config.toml
hidden_size = 96
norm_place = "pre"
positions = "rope"
rope_theta = 10000.0
tie_word_embeddings = false
parallel_block = false
init = "normal"
init_std_o = 0.0
optimizer = "muon_variant"
lr_mult_o = 3.0
lr_mult_down = 0.7
batch_tokens = [16384, 32768, 49152]
Each number is 128 + 32 x the weight over its row's rms, rounded and kept within 0 to 255. Layers, rows and columns count from 0. The size above them is the row's rms in percent of the matrix's.

# layer 7 MLP gate, 256x96, rms 0.152, rows 24-28, columns 0-95
size [101  97 100 107 100]
[[117 144 146 141 124  93  89 130 152  96 132 107 123 137 166 124 127  87 190 148 181  84 164  68 136 114 111 105 122 170  52 118 145 107 125 126 148 127  97  63 137 116 138  91 108 116 113 145 160 110 135  72 154 146 149 119 176 149  98 119  99 165  86 147 129 174 190 118 122 160  99 136 127 165 156 160 116  92  67  87 124 146 107 138  94 154 118 165 158 106 154 104  26 147 126  39]
 [159 194 121 101 114 170 127  80 117 116 120 129 100 121 171 130  95 111 112 133 163 125 156 112 127  98 189 106  80 156 131 135  97 121 106 118  90  76 215  98 137 109 143 155 115 111 208 122 148 112 206 184 132 133 147 144 151 139 127  62 146 128 116 172  90 199 148 139 119 159 153 105 125 114 122 150 115  82  92 111 151 148 132  64 110 130 200 117 127 142 115 138 107 191 160 174]
 [147 157 175 153 104  59 114 146  73  96 132 161 144 164 114 124 104 206 168 154  96 124  58 149  92 128 139  52 120 122 134 107 155 122 178 145 126 107 150 157 130 119 157 139 135 125 125 111 142 163 132 142  96 154 162  94 179 155  88  82  71 182 109 155 101 111 177 113 193 142 151 126 156 115 117 170 111  78 118 149  85 133 168 123 175 121 152  75  99 137 137  88  82 150 177 141]
 [ 74  77  88 135 181 127 106 131 154 175 160 162 110  98 134 109 113 106 122 135 133 116 130  93 129  75 108  95 152 142 109 176  83 119 133 185 143  96 119 130 126 156 159 171 127 180 155 144 102 108 157  52 118 131 107 106 140  85 159 151 117 119 111 108  82 130 112 172  53 192 196 142 188  98 166 153 145 161 134 103 161  87 120 161 188 139 153 162  59 119 117 136 116 161 152 143]
 [181  87  97 110  89 174  60 145  77 134  89  75 149  82 125 132 113  92 149 127 146  89 158 177 168  98 156 120 172  60 182  55  86  66 142 198 177 120 127  98 107 136 139 170 115 166 152 108 104 168 132 134 110 150 147 126 126 121 137 168 118 113 174 131 120 156  89  94 124 106 106 148 174 101 152 108 130 117 129  87 140 127 113 133 140 161  80 108 117 169 114 119 117 134 181 180]]
# layer 7 MLP up, 256x96, rms 0.159, rows 24-28, columns 0-95
size [ 99  94  91 110 105]
[[115 177  94 195 175 128  90 130  60 130 140 136 112  96 170 113  70 128 139  79  92 120 117 133 125  41 117 123 123 125 100 142 185 105 163  98 130 121 102 121  79 151 125  92 130 146 107 122 156  97 115 129 146 136 139  91 117 117  34 146 116 149 135  78 106 106 165 140 119  78 148 160 101 139 127 134  65 127  95 188 115 170 162 144  62 112 109  83 137 140 132 108  85 121  73  81]
 [150 139 167 154  72 133 174 127 155  72  62 123 159 162 141 134  95 116 138  99 179 137 142 153  58  87  75 151 149 151 166 134 108 115 132 200 147 118 132 108 116 136 124 113 111 144 149  98 125  98  82 131 122 168 149 116 154 227 126 178  96 101 136 134 143  95 196 184  82 139  93 130 101 119 151 141 132 138 160 128 102 107  93 185 196 150 141 106 147 104 138 193 137 114 113 110]
 [111 135 108 151 104 162 113 175 191  87  85  89 142 175 189 108 208  85  50 148  93 140 121 126 130 164  94  87 139  87 116  63 128 186 109 120 132 114 153 117 137 120 160 122 141 163 134  95 150 110 170 137 138 134 184 110  73 122 114 141 129 223  93 183 140 135 115  95 108 102  98 145 180 131 133 126 161  84 130 118 131 158 130 175 140 156 129 183 144 133 131 102 145  97 112 116]
 [158  76 111 101 144 152 121 111 223 162 145 152 115  94 132 134  95 113 164 148 180 102 102  77 106 109  96 134 121 110 111 132 100 146 113 142 135  51 110 152 170 126 122 145  81 120 169 141 108  59 103 116 112 138 163 178 138 119 150 159 124  92 132 121 107 133 187  98 104 147 152 123  75 127  70 118 135 129 117 143 182 149  53 111 200 116 133 116 121 110 125  74  90 134 177 197]
 [158  93 126 101 104 149  88  75 163 147 102  64 119  92 120 135 161 146 210 110 132 160 149 140 163  97 106 128 123 104 165 146 102 105  80 142 150 145 162 125 135 230 114  99 192 127 148 129  94 140 130  86 119 123  84 149  76  99 121 146 189 162 135 168  94 143 140 128  86  74 147  99 165 186 136 204 130 126 139 122 111  89 181 109 124 162 138 137  86 123  84 141 118 144 144 150]]
# layer 7 MLP down (transposed), 256x96, rms 0.0393, rows 24-27, columns 0-95
size [ 98  97 104 109]
[[111 105 213 123 197 103 145  81 168  69 123  59 107 104 145 120  76  99 148 116 190  85 155  97 123 130 132 112 156 124 107 141 132 135  90 149  98 134 122  30 158  96 180 115  59 100 145 131 174 144 125 121 145 143 132 131 107 130 116 121  50 140 149 154 132 166 135 124 115 117  86  92 112 140 141 137 131  94 111  96 130  93 154 140 111 111 109 176 137 141 113  66 129  68 163  93]
 [121 154 126  99 138 182 146 154  93 229 114  91  68 132 153 149  54  89 171 131  94  91 121 159  99  93 128 158  98 126 132 131 154 155 132 110 126 155 142 132  90 127 104 164 101 140 121 160 149 162 165 153 177 188 140  98  78 113 118  88 148 153 190 128  74  96 144  87 150  85 105 141 163  93 108 117 149 135 175 103  92  96 139 117 174 118 168 147 158 118 190 149 170 106  98 149]
 [125 153 133 104 115 151 145 116 206 130 116 139 134 113 133 133 122 103 131 126 192 142 155 135 164  96 138 213 166 142 168 176 126 154  35 138 142 199 135 141 150 142  82  83 182 130 173 125  94 115 176 120  95 149 138 156 162 106 112 140 176 120 128 172 160  96 113  81 130  85 106 128  58 169 126 121 115 124 120 139 122 132  87 137  52 138 192 174 129 104 147 125 102 104 154 151]
 [127  63 135 147 108 113 126 135  83  80 175  80 171 165 170 118 146  82 132  85  82 140 143 128 135 149 137 119 122  85 126 124 140 139 125 155 167 149 128 118 133 139  93 104  88 156 164  89  78 123 201  79 157 157 169 168 116 135 144 108 129 137 154 141  16 119 121 125 145 171 171  96 125 147  78 127 105  53 133 118 155 135 107 150 166  71 123  95 143 166  76 112 165 127 117 174]]